{"num_hidden_layers": 11, "hidden_size": 160, "num_attention_heads": 5, "num_key_value_heads": 5, "head_dim": 32, "intermediate_size": 640, "vocab_size": 2048, "hidden_act": "gelu", "norm": "rmsnorm", "norm_place": "mix", "norm_eps": 1e-07, "positions": "rope", "rope_theta": 10000.0, "rope_fraction": 0.5, "qk_norm": true, "attn_scale": 0.177, "bias": "none", "tie_word_embeddings": "early", "parallel_block": false, "extras": ["local attention windows", "shifted keys", "gated attention", "a norm on each head", "value embeddings", "hashed n-gram embeddings", "a smear gate", "short convolutions", "capped logits"], "init": "normal", "init_std_qkv": 0.0265, "init_std_o": 0.00566, "init_std_up": 0.0265, "init_std_down": 0.00283, "optimizer": "adamw", "learning_rate": 0.00209, "beta1": 0.9, "beta2": 0.98, "weight_decay": 0.12, "lr_head": 0.019, "max_grad_norm": 2.0, "warmup_steps": 384, "schedule": "wsd", "decay_fraction": 0.403, "decay_shape": "linear", "final_lr_fraction": 0.05, "batch_tokens": 16384, "max_seq_len": 512, "doc_mask": true, "train_tokens": 110900000, "max_steps": 6769, "dataset": "wikipedia_en"}
Each number is 500 + 50 x the weight over its row's rms, rounded and kept within 0 to 999. Layers, rows and columns count from 0. Numbers have three digits each. The size before them is the row's rms in percent of the matrix's.

# layer 2 MLP up, 640x160, rms 0.088, rows 247-333, columns 0-79
103:521426455571590547526560443444496535517493599497463477535496438493510440471521544546372567544477456409505473508503523492461502638499533467492483505458481540463489604547488515532471457554464445519504511529505418523443510489566475561525431507
094:502498522523573512468458480449491554491458543516502600546492425448460515420559451578379513511456479453541612469506516559475524484571420487509462466445489407538475432520474509426506512511464477537526420568530449558496435499491478371634597591
094:503493579545522438602509422453509528491427495493527600512427439427541472460535470614447413502497494398544482521536497483423541473473530437511605464535454460478429547485456525512481477433472656421485554480532489508487517511322496442482593482
101:570460580494561521545528504447526569506541531535510442551508498413502507518552532431443506544543565462477494366508523503450571507430494420497468440538373460518505592527473470551566461514559470451534471588503472491516519506476465494601558598
109:557521582512478481557498506490522528509471450566331593519447495528496491503476544549473480499508501479591449555486484480508480499401543491503474520423479488475549605484521510471543575459478589439497449527557567499464470486491520524576574523
105:477553523459603531597453418561517554497453478484511502537512413465435438510400641496486527534440452533512440396510508474416501532505496450483444470528554434488550488539466621457487522509526433429510516542485497411507548514516573516551543458
106:576383515569514435469453436455466525544569462557498553534475419501528424532432602477447467527471520461434522500528397573471566392471544380449493401509512501555461499545604443463430534519473543491507558392579508525496452429545485559470378598
100:553439536597585499487519543479470578470543560500420499426498487443523467466513393516529481470466602494502506471502531515438523504479489468457503426516534554579483552539398536456437531512494482518420441533464549438534523544532588491516436544
102:497563478512527506546535399570518443507499508534492537597526540459499561497365551500602400467492573504489506436571535450483474527514446405418406442425522464507511460567452515440504471468518530543455498603464402448405471516424462482503566532
112:534396480437518502521439499443465473540530532488364438540530459484482611402421588481512427527567536490440530507501395491460523442481535457521418518412426594436448469487467480525479604436445471460401575509524554545407429520495501578511521511
103:507531527545570496520509477408575448520603550509600547502480388487528535487505604475467532548480500492490508563463536495458543562386457540417432494507521487512464559483481463498467510456538515455367364460485442506513468456525601489580573511
098:412432432459570570523461474438483488619522389492412557502488492462458503499498475490462448523587482479525586453526499469473502560472501524508457527460537468465488499531423513426413484478488521533481582443516465492534554582650412514575532572
093:421523572503484504493545391498425559473486572389412483487457462597538501480480584509439492561498503434584587486553393477498521508514533441601521442470528514448508469497511502504543478533504496460523434485467417500440454397503528572531509528
100:464497453470512540501475520408485629480570524499439536518568400511502582474472508471461523581463523474444502450559500482453435581505426468570518492509499523521477522521627435468409535597457442471455554546440500445498495482503508533502548564
098:492423524551459480490477451555454553499442514480491446473518422414460490470502510483472627534425495456424480462621464465410505420567448559498418410490440528509520471510547492474524511560537502431490461461571427555547623473466573521458393535
093:539453499572486502446397518419447497535492488509468454495547500468515447492491534548484448505531528468438487491472529437468511555402480455548372469488455469547566439474535527500412540438483437509527356590577545516513435498512505548452437481
096:524479548485550462485410538518444590460423497407553484524489581483479499348485458585523399487504514440577503457468426393478538509492526546491473575465533464385515466585426519597518559455530492492515532487533541453530475573622486513530582470
103:474474585519468543498506460466484547515532555503578493468462519538452521417451518620445544478473479586516488510594432448412567537540468489428476556520522471554514538473439533413509533467563435518373489546447482452452501501474584522472535480
103:435510443546477522601428509487395545540460535480458441450488493511450479451506481540556460555514434492486568529575346392384619552521549494540491449553388421443558462548484528479522536450523506476499490558493529401486519500555540540469459502
101:531519660520526490545440478525438489478451452430420434531535512514467381428461483519425514578508473523461483503572476504447540517458498461473541427594468432558478548513445556570511534458604503429484451520552535384444447503551410494579428523
109:466430549461477546549416472587541510531512503435432475477576518538506556493548524454460500647502610446463499465449492543486550519479523459466477460536498489474530541529545449397522548493475494548409550456379370447487515443466463459585474526
106:550503505526555523483461503476494550466475466484559519571577491582570568465489511531462594540453501494497483476578507446476608391441519491492502467559510513458522486594529558491485546526499538378520552474484429566584528561441454479502477555
101:387485530474536540493424423468512568452486571468440613487495492519525493528522521464522564527427505331460492501523476488475501509617523525563508454567503425476576538445464472472531531517473509522494546541518368487488523418521508485509537478
107:456495527587465534489481473473419536585505452379440579491540513509600472418591510502513487509427499509465576433493458546437503486456450518575513491483518524502533493547488514526508534571554393552462540505418488506511539566540439563456485534
081:500520528484557463573393425540329570498510441443503566527623517489477474464449489472472489562467525468536493500445420490467544611468531465474447419483448515559492538602487434554529561490555517560572519549418448484514462520494560567510588482
097:523522454450492556541477515591505560552440515456529589549515493496560524468503517600433522415491489458554464484543439388455505492588504508457467496620449509503514529514603479504488612448453574442564489358485545517513450406542538552494500524
083:499539507526461498496458422519501457492385551504545585528529540501573481519501503543539412556548557437553530545428516538517550418527534546538468512566497539508494479588456443403448510589514486537530418536441394445550557480502453442537515509
100:488445576529512561499456439561492593527399550546524551510458521391457488455503457475418504480557531495552450386460477426461499504482614541479414508459479416561518472500557593478497571558523515538532590546535374449470463514575468491535494523
124:427451597514571522483485496487498444553535512473478525469524391429607582484444514466497498512545495531525470517582476510404566476483508491625387478439463595429492590466498535512499483516493495459478531429436542499509536415507540462546450526
089:549480540534474545438542468489503527542437543543584544554581562506543541493478507548529523574612503435529478436575353387567569511566461461536509432548453389524545472525518473504496518505447431544411414580527492458465478466517546498479502542
106:485476442422520549519520457534492537532465414632476560497578575477506413395498529452473445485451541450519452479485454427505547506582541450588514520530516514554473554534590580523473543570547530516497498561451521452483439551469559472590486514
100:501530486488469540627510534455490508471536430587510537598440575620535527420518554498516550561502479405570520453523374388428454497490416456483510520483494492546543487538530456464600492560447483465462525477510498501526438371470470427589541501
106:418486616450391518406450454475471490545468460471381536524423478501608476477512466503526432518517512485466517532471471518491493524511505522560459545489395428574577551621535559505465561546499419536588405523454439442443475458559457572469465561
098:480454442556512544593536493531518503567508460442475436504429459543448567507397543523428460505583583531572464509494476564462509513443578395480566512524562496499462462543552527448439523465400402480444523456502497502488547537551442532473530516
089:560494531585464460513448505473392482518399409465497516491495478535466571432524475492497501537400487443533453564457476478460540553466514467488470554491599514554468543582465501597413550477524580524373604494461549487396549467499606458524460526
097:570501613495488445557435490557478624534537486497369535539554445436544467494424459484416467549449605445540448455422469472381478556512514462539539476478444481522536578477550489487474477541390521505603528516453479531478522521515472439484489651
099:543499485493578462548473395544389510463406544467519581521437543441537521480501470436395545550621551427521505486549426484472423520537439475493525455586425498640484484482400521565492489523423496569470524581476489450460558461470528525480485534
098:482468515433540455539477379529467508498586597523577507534461385452522493511472602638496560567505455471538489556448472472501540566408428485495552479529371495536484488506448468526412491516484563486392442509487431497472482486504590501514519521
096:437447536524583522533560487526494606552524492526494578545474577477569552476505542513444493498407497533501586464452472531493490527485443478519504546557525574508470453473521494521354558525406482487558595459484421493447473507453502450495517546
092:480501495430521496644472510484447414460562544474466432548466480592511480521519445485513543519555536482490551516472515523496516525452550505395412466520555648487532475516456456568497450456388474503553511457472488501516494383551558481537506512
104:570503534498450462516468434583546447469543511406484441510574492496511397475560504520495475579531503537487494540642521471519539527533486484543522509535541471523520448502479602420559554513449514470464496486515499510464436444548557460619486533
103:493473520448543540505485479559458565592496513439505508450552474465536393550500536482456390479474484526575489442470514505477545501533502482503432514376394475630472459586478443320442511447468419439520432498546456545482509482550430495505503500
101:548598487492513543505570517462435525562332507524432552505519449475537488439435527553502561438542489452580517468470448476511505570496512403552461565522477550504562516504538550497546617434458509389519504524486479460457481449478501655553548518
097:483490488502547585493463550497480532537504540403503468587568534482436588452439528507528414522438604520504501431609520544429455484466562478521455472527459510453468490524464419557444531491426540556450528555589476410458476535449494498625479483
102:468523575525571477405403523459408456606580456512336578482533520469526475431423471539510543539504466552501543524544485519489546464498504492536483480557494491492529461517501520510488510515481503532417556559532481553538543375513528547547487576
098:510552517540470495485508508490628489544591456511492479524457411460554569477544567591433548507483596524556589515487483415425543522513530486511439497576483514421544554526504489428433465560556456464417528553504450476495516496504454514533498556
100:515491619400460567473458519379496491497530431533546474463484480395503440474541529500427480584460528443524487539483486503444525569466514486536549494482423482528522442498464593452522513539438511503451478463463458491537494477464466532529498586
099:416583498441566468504487435489519489609474403529479542559440454558573494479395499486511459587491611428500463473509515531428501466497477402478557438426606619548504494573498498487428442521464619545630501478494523477446552513526502513473431522
105:398503627537567488524493509374479459522478527557511540545570426488502452475472535539493552511475526494538542411484404530494486584483526512495404590592561527587549542503507484540553545482545377606536432513451537465466527461450512467582486558
106:450549549506405570503417472510529469518573404506494573492463506411564509435548411514522495481555523442478545513517477554499513498464464507578505544472481475517557558502451520504386532482423409523514549477511481522461587461494422481573513541
109:554461496421470493555477486517496585535607473554491443565541426457409492388462505500476492517518478523453490463588535512440476492467477449455500441497443484601461560547465503456474601457517536431451496469500522516479599431560448566494503599
093:435512512514583534517508470479578564560470546486585541666509428400622520461405508406488386523447464502517517514460463480559529525504458435521447514404472480483500561487498482517601472568414479532484446487572389467517447528559445493515438564
096:542561517525531607533408545495476555513505562532473540646558491530483477440446443441475435465488621505568525469558469507478507460519551477445463503477591568461478552533468488524401446402492513444442463492516553465489486487511463489568485418
100:476477499511465482529476538504498464573484453426493513601538478482543489552542505521443455513479550503471564434480525365491497577414430432488451562537528513480487599516544480571512560447464515459591551523472529463473503548531632445531560507
099:443467534570566474534458514434444526535507477566386537545554398543577552557540490451431619619465502529499542529552494511460531532386511499515446573486400488433456561547459446489494547542457487444547463507518461606469442512516470520508540517
119:521485564488512513552525489461420604468444484550405546587526418553569507422468596489481509520455547492457460385502485537472497513536489473447503364486462500560526528543566514363437509475471446417460527497534449526535526543513448518497482577
098:521440569463440546520418530461505564530469499532507565581636439512486529463386539514593499541557486486430469373591453537521514463533474474528475500503510489478635579613492487422525447472486441349536506538579506500465416503582451540488534467
105:471496560518494586524521437472488473554548566398514600432406536591523382492453465606532476532482464552386464495395431434442519517452549436477474459563495465576489502567499457498463438457450530573433505514416433538513464473534509480585506516
094:551437488444478605475493491589486415532551453569524514510437468554472462417542473434498457392470584433488498458469512428433556466532505449514509441555477518497567460453464549515430503566590494531400514622509472375519509444474473493474541546
084:438519520549539453463554539430518672533464501497476539543440536409411583506468567422405513471415512519412525479459523534495549377547460449475422521441442387498460539493545425475517573485503500472478446484530413530428530418458443418548555500
098:583467544586470479547540477572499521592493616512425552485665474496500548544464511457513439548500599490480534452521493489466514535502463478458499520520454480526514526578457561544524508405408472487500542500419525476472492535547582487478503446
094:442510434500467489455549493494531592543426450392491502465531525494559431502570529568551529528504583456581496367641498496500604458528560455556541490511492557487489605498489451462467474508467567557407445468471494448553553460491523465516473448
099:369494547424415471474500530482553392560463533439399544457516515447528536473555617492589475577453535393509618477517492407445463427563439485531455494546451544490569506525409495516460412516489482450448424536452435529557612472470477475580533423
099:364570554479548490512422474465432521510460470508464523542560400448520525483484453454471464476513514347540517523421501502458447534427383538514516490508520477555628458486529494456529539509482486553531383506439490455533478616595442513550591479
102:498437541602577485524523528589498551525496455446525557522525520555440550528516507502563492531417513467444527518535448495380492463479508544513525533471512447496498510561511435484505580517505496543583403448441494487526544514542476549448544615
104:560452509554506496575480484538548502447481423547564517491543392461555465486491646486484441543548478465499474425540490450523537507550486381511486454528461477486561656531490479429492515512467501460486432498594489450478468462472507507547453443
105:564545536512556549523584539549504555571543573531474393550472494559353478478394580475474552490612555506490498544557441515496546550473481414476497442463429423518541504514444488427484525429520447490485480606499463429515472500561536582485523482
100:492534456535544601538510466440435551543579452498558484477611527497508462473438520529467526453570448469538501528504487421464568500511400473560500475526455481492541546494498443485459496535455406551546478467514532520434438588522542588541640451
100:500415499435541549488403479466441500557473476513521422562492484512467469456574499512446512484501481416439450533473469414500491460521477529460384502415420439530503473461565485542480528462442475590602554434509547389439496471516516566561412575
107:481426562555457514501562480555479552535508500485492510504488482441444511489541542497380479506538555528482527449490469352521527497421474510592423481575508422542503569519558493420484611514523563512522518613569495540444600502490546596576444497
098:411402534551538612495384489589478556582523579437521483475523553468549421552525559560486530527428543468552534513474453462419556581551565466592526509481540473558539411572478541547486505539446420530404503576548473500471486454529560466529538548
107:528519511495571477521499473587471474502503461479504503469515417431623566516572651456486432533466532476473495458492416534528513485580525426515522455509498432477488468567536495367432516519449483444460447484553400427541508501498452456582440476
093:469503473451487531527393479568436592517521528539564564530470522495615508502460481550556503490418490354490568562461527508482495523519390537538514447541491462510505554540481506474511490481476513476563479538483492459472481533512470610428558530
093:447495502517577447484487424552408518529505415386507514549611472540475447448495501512451439430600609482497591567486453489466456498512467521395447463471411504469527425517522479459518534479397533482446449614447450507507436508547510539520553598
096:462475527512519461492453474474435510531508542534460561547551550500485574463529559481503623480476547511488542379451501487529505524519422484520487534504552452478572532441595464568461513587391518539423508599392445560502517523385528549530583504
102:472486513497438523583450524528459447514468519468503550605500620475492545449416534426408441581466617548548560456513562436481542540484429490444455482517515486519508468558480498472492584381556466600492543502406434460575453577542480416460578481
100:465481512451585508553441500550520572507500526468539448533634506573450641395522471431551425568587509508519519456616497436503524562510462438434480512547473427621485532514476489536498583523484442521426476484492454431558489530414431479491520629
093:572524524623496505526464492547441492524500533553507492521612582526507554483469483442501516598583523440591453496568542517454628566467512499377428532481591527541547551528426514486568473419531489449446537522576506487591453445550530533481471574
099:546579547554527508498459519456433491483453507486388490434516436534470559483477572506466543476536507505541509553521523458490517495501432411444460554478490549524582546514552415431482580530462476533537438517462456492510433575441528542555537501
092:511529455508458468571516468474475474517479488545505531570557514585548611481456585534559542485526552453567493517511488507508479455567501436655445518521464431513561549631577510460518500617500569505483510530499463396514503415420500475445465538
098:489500501552473443440515459525507449519528418540481526525521549563501545445532460599444525488548501415550544528516483529435460489471533438520461400532541494575474560458390514500388547600477481461469447594478488539370567403500538524547583519
099:489500518478446500552457491540492493612465578528519451550495455401393558483477522453449526522500486499473504500487539474479494518496539465520498493557573523486558474488514560437518563466568425596546385585521503418536648478562492502563481535
100:507521431495534501552491463561523458567523514477397471555496468528523413538398486382446477434545545501533560516462496427454538481430512482455403476546529583489441571538526481519435540406474498459435432443465520514441516494427423518530520547
135:481496512545493436537469512536478523507457413462498523566589369499464552478452558448420453575541466474418457420541447510493539475502445453503532514485551460502550532576456547449459531525436426440434510463530551497488499532514584475497413500
118:529453546421516462509522430537500485528424494471454516498525522528475588418445484501421537481515509486553515476554447505471505593527535434474507468415487560566545570532486510502494582506531474532503481439553555469446431552597562613512607562
095:487490494554561516416494505544362630446522548560506536603417507487459468368583511550538481549559500500474519599586472445428536528548476432480352462613474496525488619541496555516524451497467447437481470503519529576543470483541516537533543592
103:529545495442534631535501475506412555558510499510471560550510544416551452456494610476501466492482490481521500367408450574443502549501561470551462538411508493585509494492472492484500537497425532517521556533551566490503539535508499480474443635
# layer 2 MLP down (transposed), 640x160, rms 0.0849, rows 247-332, columns 0-79
095:508527529484436609494458567518524447480456438524452382541436530475451526467398565465572579510480495536475467615458501525449502447551416541385458556498476467638491459521532521505573560439515489439606533452403451436439492514458567439549580409
081:474539408548420467409531450562478576462561564535434469517520639475564461451506468521529554509530452510540556591592513598463430489610440514544516465546514442534534441513514534450544517555564446545533472425450540493457501478489408488382534560
086:590569535531402449556505537524481432560484551538454500453532605398434482453511522516448550504469481456501440512521554465489547489526488523526405455509469447528460565491584448539440506489477467498500553431463354468404504458476454520488503521
101:422479508507445548518395508488537522493514517431502498434548495526439465434628507446606550456546579516588548566426554541538433481536551543562569503489498461484495465533494533556496504403480495554443519504570487555500527541441505402469514559
106:536498539483504468521559503582484504528570413476395498501406544471502532492456607464509504448408509513500523626480585468521388531505495493450497519516586501499530463491557582485528508533429512509524549554405525494596504511526478529550468567
116:489602496455592547511542511445465524445508549482488562569424455582457402478415597487498518527486397488468479377518509454491425488464461449458496500565539493475521528462479506535501436436534450478408510482537431336498533484545453515510578493
095:481537477481512448478470498462516437477462553516515499442474406490433508635548518475451448435496451528628479542495450524501443507543546381505499441496553473486576494532541527512489497558446407541447497530622495598484437485475582543466481478
093:478431428571598542502581628486450517434532512466433530488506405472485584504513460518449529514561432534552500445435527611571491525505503480501518495557503552509560512498455509496436551484538553500541527433504500515523528466455493499515566545
094:570487478468641473485545611484543583489500421448451497550508537468427460507457606447514470434557564525502559432490378414568600450600560498545441547425478480516489524486439401488526425407437527537488528444463544526426494578522498520522490489
113:456498485564590444513438479520479508471415564509490441462459589566511512616450567461473573471511558503461538470520453570490544489477607492444412566572570436476479503481485546471475493530463490540458456479528458520489524508438427585454496450
098:450603496461502479570507537501561473560637449509569595447439429507509512565370489461578457516482437531496503510397613483490494441449509532581542582505551528455532557452443413482466487513467471501469464549528485498520534532427488469459577434
101:508431451462595464518457518459498490468457507436466430394484531467481443573573518605543486455533476444582493488551502438616454602562476520498499426454503512493452487455543461538462480450406488490414484464465503428500502477578546521622608623
086:464475522514554499518400561433500528458491448513451437552421496519473429479460606525432466483366449503481525560552493448561490470649541545500462485491398460527497472527470528497475393520527464469466468459560443522526474580475432509450468492
093:541469426482490411601533552531538484431302495479569568516524514554510528505581503490432541603484489463436461373467513492486498500507583515535536511464542527489474464510486432482556425519482512527456467494441547446385458421413477514416495461
089:517595534446490484491524533513479506392484507569541556566483439515470492472489469424520536450556439511460533532500527493542509411617403494605549520441494542475520562433534509586615491486451465588534470530466520457489526536567558527534564556
087:475555487426468438520434525502510437424501537435462436597460571552568485438523576475562501442610520482458531445511569539519432422511528435466485426563455471454467305547483531407541528458488565536488482475597536543480537525447467605412506457
100:464472485495420527496545484442467397449536558477480478578528542582517570575598444491454529514533461585577505417514488534405525390594439497507469507494535501473490460529474533486464506490416540477444501462526441553549384419431501525491562523
103:463483491482502479529414490495541478460558525511540498539526484506523572541474463483536453531476410508592534521502414549472505572493452427494513450535635502570520434462519436494546498503528515388527560469502463540453539448436400487469492485
114:539464496508503456518454524492504530580589461475478493499415465572559514545428539581558476503389539467453547506507476511504536628419486506535474427513415444427527525517507492459496487453452523527505470452543508478521541433426489562570535585
102:571510583488559483540455583446504540524436621513458497496468484423433444526459515474473579467519462544507531521543524577557549521461483599408507439423431504465567426514430568522460528418427604455457505452511516487535504422521555501462490491
116:463530535544485531520397429441498440435453509480488451407499541437385473473522495484557533482462551564462474449497509550504472395463573459405448536528488575432545508567510448540567534488588420498499555549463542418485502505548462435459591452
107:549580422465562530437488450522531527503449536562502491395516467548569449499532586546599514354465471542511498467522510449548549458456436454453533509470523516544478433444399536509542530574512493505423549574479572517548473564542553471463583525
098:424496505489498572603515427545359433463523553484506452577483517564415494546497565506484528561567448489545564536620455569527494554595419546549504577512550483535494436490431582466562477592619470486588480461457545472456493456504496477435445527
116:450587533464439432477463498427467505437553477502446497452481465534586446498687508389543588486451441567408619481487533488535422496559410500572591427552466395496475627539477510512520553528490401454473482462505423520499471536496438488471530507
110:465480455459544554513442400464514541516499543477477514576513464541473495469508551548423475515490574487504559528529433488461533505461530470527466482429544552490607501540499444428493507453559518447371399586509438457461554524601469495525504593
094:546503533607450401486466570480514507476432423527450487514491487422555571606516510489554527538524516463473451500558485546486552504470527532475524473602538467499559552542449565549508571503517525461547511559557563562536468493416500564430516448
071:484515557574514436525514544430426433472498423511541487465537469500436392589460555540438472429628430503519490531595497521542454510597547383515481561528548539502478531579549621462515493497477537442500506522449569503468399496490539581504532538
099:425432485483541467516535507580412471436500513569462469475518469507504548513532476510496530546545513497443466576506519507482540522412525410479475615537469457578451430446421508448568456512519542544567618541505518544462475492478534532466502508
163:486481557569591532486456490409603451583485511458445498450458547518534495453481540528525469457460462538512486501384509488478452444466610573562530607564503520448513495404522556453500460467481474530564431488467384423551601483576471501510452489
087:417492492523588547468577544451573505536547425430524445571439531486493557541409527500501563495542501442541545506427474507496421437442505560514396436486540591452519486482506457552520494492456535555551409519587424516489459559504416472495483497
101:433507374446574480461558458497502414433476527588509494532454511519459498483541488493475555453516504482550496517508455546505540545437488497523585588586492465520421546503561522547563532508540481491541437452441625515497492550535419425469499455
099:611504424555525646544551569459539547546463379538508518545454502502488552503527485534462507593452383559474441494521597468513494476473442517540567484507504512443561434446551542512575384514475465463513376464459530452484486447542517589549496461
114:358489559514430356547465410448479535519503485524531496481435532516589443462566465426513593508490576475331602438568533550598500587454581483545456574561429507406527539483529531458528515511483457481476498511469445499482473481521489492438474495
097:549518516412458461477507502478469507505423573469424504337561527536453498396576554484499589507457449523470548509512531433626531478399419530457542528426510461410518533547450492512580465528509483401546449497482448477465483519497456535553467489
077:459477594566494499426497604551534505378437496508548502525584484421478530532548525562503448486534499494522446452492557493636553525607439513512427516420550467492508490488484422557557495503459455464527488452474431563463487490588480476541563462
107:467565493558504572524487446565488547495490523429440580533491416490552572435477553437370442545514538450494590468504507495482497514503518489478453407437485506476600573520468366468433419471534516477574522456552442499455525468538482506534565561
096:565449587557521510584533474458418462509495518383580468477518567582494497415491561499444535526567471589545456580533485550493536431477465521468464524453483402517607564519501608527466476487523534461447467401469397461479425471495463436531515510
099:472556465520503559601508409510531477527552569494512618507480366514488521593438519491518468558487500503452487481453608479531453477408486506492460558567501567521524465471494414536424475514490477392475419564570530536466473458499485505448583499
090:502453421490511493487543486565508447462440535495480489453499475481502493581495465516475551558530510475497412531530414542465515374504566446547565551527542559496524473499449510578633501575534551463435584464550502518461512488520521514433522462
087:455481517504474463428560415574478483543506550542492563481476577470477464516556511499440487561521560532555464409431470385480628509399537510463401491471512530551578535519474533531510522580488482594587542495559568576572533426500439473550548522
100:492525524522419419511558520564490412452526439491471510467452566440442531538502495431512537501499484524467572573552533484578454546537513504425501559461640565473387475472415686543476457590464521501477506544489542481510551500508494441500530521
101:479476561553452514462541506546466431420594549474477428503544514453444408492415517459504544591485527475498467418506469539563516488454491506506559548553485483523428430477470441540558504555533467462536538540479518493478565532509471437442467474
102:473569514462570416505501519459438455558523498499467500451463653485517479532522482548555450435435516426456522481549541421582468521523500431543503398580510447437562538520517453519548539498548521451478500494473453490548568432488460432453536555
091:510502502557524526542550531509541462565461453527479513400495537502480509595511467542490548470445512541536445533466453558443540417497575447497535521530406390531436485501530554507494578510551530470599528542547571595477532481507481459424445475
112:488537584543458509481487454441469538580615476572401451504505466489509544518544534458503481498486438518485508490497551436537535545484425570456489498614404415460536445536518618494567473514476322416528463385584544511498444554465501542475554470
095:463438498522445439494497498462496392476441554515524460478583490504539454533452561495565483514470491519478474550475452476427470496538457455474501533483487554552454404455320543543535460490467557491474554403498565482455558496461465500586484491
085:505509567519424405376495511452505448503450547526524463540471405520622542593511509545443485397505505491500508565469542433524532478507604434476432499621428528541463492445500485485370460550501425522431460452475480459487571479402566443533558430
102:496544443538566505547341538517479444468498423480556514494526479478445466490466557487498499531559480459626465440535405522375508519537546496482455539461541556483534478559587592517495614356476479533510511493513547561461577573571516482602542512
105:402568572517495448502459533397468417525460558572483499546511466524511481416559523482538523457518532422512509425545442446580558462512514565646491442449480482421564500518509410563581456531474508463509523515566527435522468421573513484563394562
110:467501495522446431478362594432639513508439526455549470427485476563458533510544535451524455565546528448481471578461463475577537499515574476468513600486524489485483457493501445497417459444516488502457498516416495461499468449512464460492558561
110:519495476495524509478478487487502423522476515548451514554448445480488486595457576488486530573498522511441416410565487549464525552456430528487502380488499600504497415518618460539424452503466545479511550441496497586549586454543580517532474566
091:533527509504551434490518506524481575596494459479503452509498555512524499554441509506541466441521518550511533496473473510547626500478490481564411544502499541506553499425560471471510496501475540557487508475461470531496625540443413447506487427
096:524438462580502465436421522585508477559536480622438574430498445453485463503567518495460496585499555565500417485494461488483495485373437527452505572511532415481542451593477455449406496479466513487456436478501424579505457497436525550526481549
102:542467532468461560523470489546490441491505452512454422509467599498467579445525549514465539499538415493501414533453574629430488496466481534559554506561583484490471495629501472434552429503478525549462501550445507484525586483519458429456455462
089:476448560438488525384487491566486430409563494519499497517534395460484502501509431339513534585629464448470463498580474479527537524522521576453513489499554458511452519446558598528513520577490489523510531490494537459526402544525473522482481538
119:590516420509548479521474493561528447469481577661524539538504501514488442593488471486549498471539454510517418417514459608488476396448575482463564480461507611523504461509566511407482413459516501548411524487538514549477571484435496531457457545
092:561608500436567537464535535452587437458509498467529484373531513556429444423533513505436538447485519499576558482429516531500503517465550515536557576496526613528475479476534541551426485476517520587496490568461497422526467467550467490459606535
109:477499430521443545541455422512570505487459435451499466485485484531422581450603392448534540510521412489424425521470527476499504569558470586431508497467497612512547518503484503570429492490563448538470472441467469471448495470475597468511493395
090:462518408472493417383512445504533417382508503534559538464425547550547398481504457553540643512475566472501510550443534418524446529530550564481518469507483477537438511442523458496629511455472470536553542590518537483450438421520406492502481509
078:543554527482503551497583513610420547525535604444498481531500515568582518416564482539529545553567485558555518519420402413571507484580515566545535430421521532548433430541545564516429483582519564493450553527497540527482474522556490494461511466
100:493572498474502501443526507486557427485548517571382557495509583421497474487469554497509470547534379601538502485427555524550560586536518462499500429498494442481494556532486406529581506445486495489498477462500481514518423426480476394553561528
086:545520452531466392538545474539539442477442526548519458481544520501527405558520381442518561504498493476567528468492542528538511431496533568501526529437498449497561458554501534652512565562520428498510483522449540504433459519454522558567401549
105:517524555444520503494516541484532520460443571464506534556459561517530601452531504424532491573503348476461585402562443548528498428460547480442474508533478507497527477402441560555427520522481544449525490472595521475630561511469455550526428478
099:467562558349513519566367476471432386436530537455479425479531498436464426546569443513465593453537430428432541434465453550555498521482472514612551561519514507432523440443571456453556520474500566514406547492542506501536554498451503588482417512
102:456515420493577472574457429474515503431518516445518499567520458554452488602612469498484460488396457432436483549473553474450479507568591577555536536514582494487524538586424487539455466367520456556479403525433525520514404537488522569484464459
109:575539393495674471536553556515555470558462516560516523484519475549529523463402502459501479456528470524426500462517559517453452459474606479529496562526508480445517537510542505526466461420547451486454397569522472541538496447488454622529480468
107:518544549462491575475479520462488442572429520589549430558483441498449483496466503499553484524511484452490505465516519555599508442577494472574554401460510571463425449465573494534464475528467464559510608531504525547491459542461513551589489498
090:593507502494420380450501522574502545475501533470505416545468540535473526448504568501569496533426457510547480509512552481462532535542535497481564590580472458608454491520558482499547490526500556545457540526415533421485471492546549489545410405
090:503548478447525451607404438524399448455556522521463566535453465575498553483555536484483524476575429514562472517476483513440532494538418572596510601622517474462474490456539428491454520468476464533421592510453492479447553494571571522403534470
113:545481453577448400491564473597423399484465463564526483481524430546439507572525415516474506499580475502483404538433498519508511522475484476574547560541518378509494500474495477496582508558453557532480478528519505516443546536503520614445352610
117:479558534526546545410475489419520581568472496504437448470468496484522621531481468564516512481471440402464559546454508426492468466501550506472485362453552491380478503476450472502473416466550444540522453544525470430504436563532460500559414509
113:550511401541507474536464540499541416471479497542508523455576525621514512534616458424448492500445490487475464459504534534605480469527614478629544511519463603441556551570511483612514438375532488551417493522489521547507463572493473491483485522
088:462580502479456420651517521442498535432559526483555528431425521467544445561511548439477513448444451466498515517476590562446456464597501492534473624643537599506529526504421524489472457451512543518551482446586543597484445523416414628461461442
093:539528533383426541493461519468472513540464531477517512434416536560526466525466466555565547383467463435436516523498504561524461430586456559586468474534556477507513580552411462446529482453517496467440580474425549501569500514450431445474522559
087:361477466579421506511497520613493550542426525563516551523556560591416506566618469461586369501432509463496512460558478448444473465502493498500558579491485536503375529489596498580535503444505472432535481509518475468555483587486470523548491486
094:485528501443513506472558536474488613493536624456469497430432480523475525442456470442448602409488509461560586499488511578535401451496600552487470521616450542477521511418516529527544490469445514562521551521433505471427487436523502527377452483
095:398344514446569494521417467464523534572525527513557450500503521471471491456510454416513520532537468527520491547483522527424451511392463534428406493394428482537502504438509460592427476494592499484523534476515492505450545468528509482560478476
087:509486529454426494470449481497547349497460490534532541498457450511536559545596479500543535472518551490438513515511524492433453529489489534472512475480604473458406493408531616498463439559452488531426502594559456539504465458530465484542551526
108:501627503439537517446514512528498492397404507488553486512424480513482547529508525615451408489506460363424491494551489467488475461587537456435479455527552491460555534520445474496543502421547401571445512370457536473431419483513402534476530414
088:562500433382466503513432447437501492528501437416553423494444611413519421521583537506495521421479510513534481531477567421461497545503577475510376517450470422485505440448462497476545441340532493492476428454560460458498532479451519538477595417
084:497573430484521525451559420636468476473468522517472525527528684518523522446590369551531468544501483466539596584541559534549498463463539446549547407492464452607492498506519589537472490485474464509441455387527492556490516484443480530552519497
108:540499577527536517443540523509514546490517511511499527532443448579466560535529474563493432438442475504566581430485516521526394513477507510546547442537605576414580467555570469498493440435402456511461466484480485471507532531497471477459539444
097:538485475505546503488515543525444468519460473499383510408493507520541512509488517453485518451525579527420436559603495543574575475490538478508537455613588506570493497529476490470520526575378511488492457484445476457597537442543527521445518523
149:535523432503529471411494577552544511380396523510466507462539422559564522558511511436425545464499451481464423376557570600550465500479533483588604534537484509470552530486514462534509482413539473534404425491483536527558531511550550553467372419
115:545547516405482513543507552543504511454490473464457491526556540494466534456438492496507548415463484490465478506490490527546539514460568486482672546535483584483444449516554550518610514475508469500527513497459610453514488520535513711510445497
100:543494526499572448506429463474463579483495441523448471516515468470432477402556531552612459504455513562505637506616474566452530491444486527498455453482487441512525426481494457571474470469552546443552466517497510454542464471490519492580442511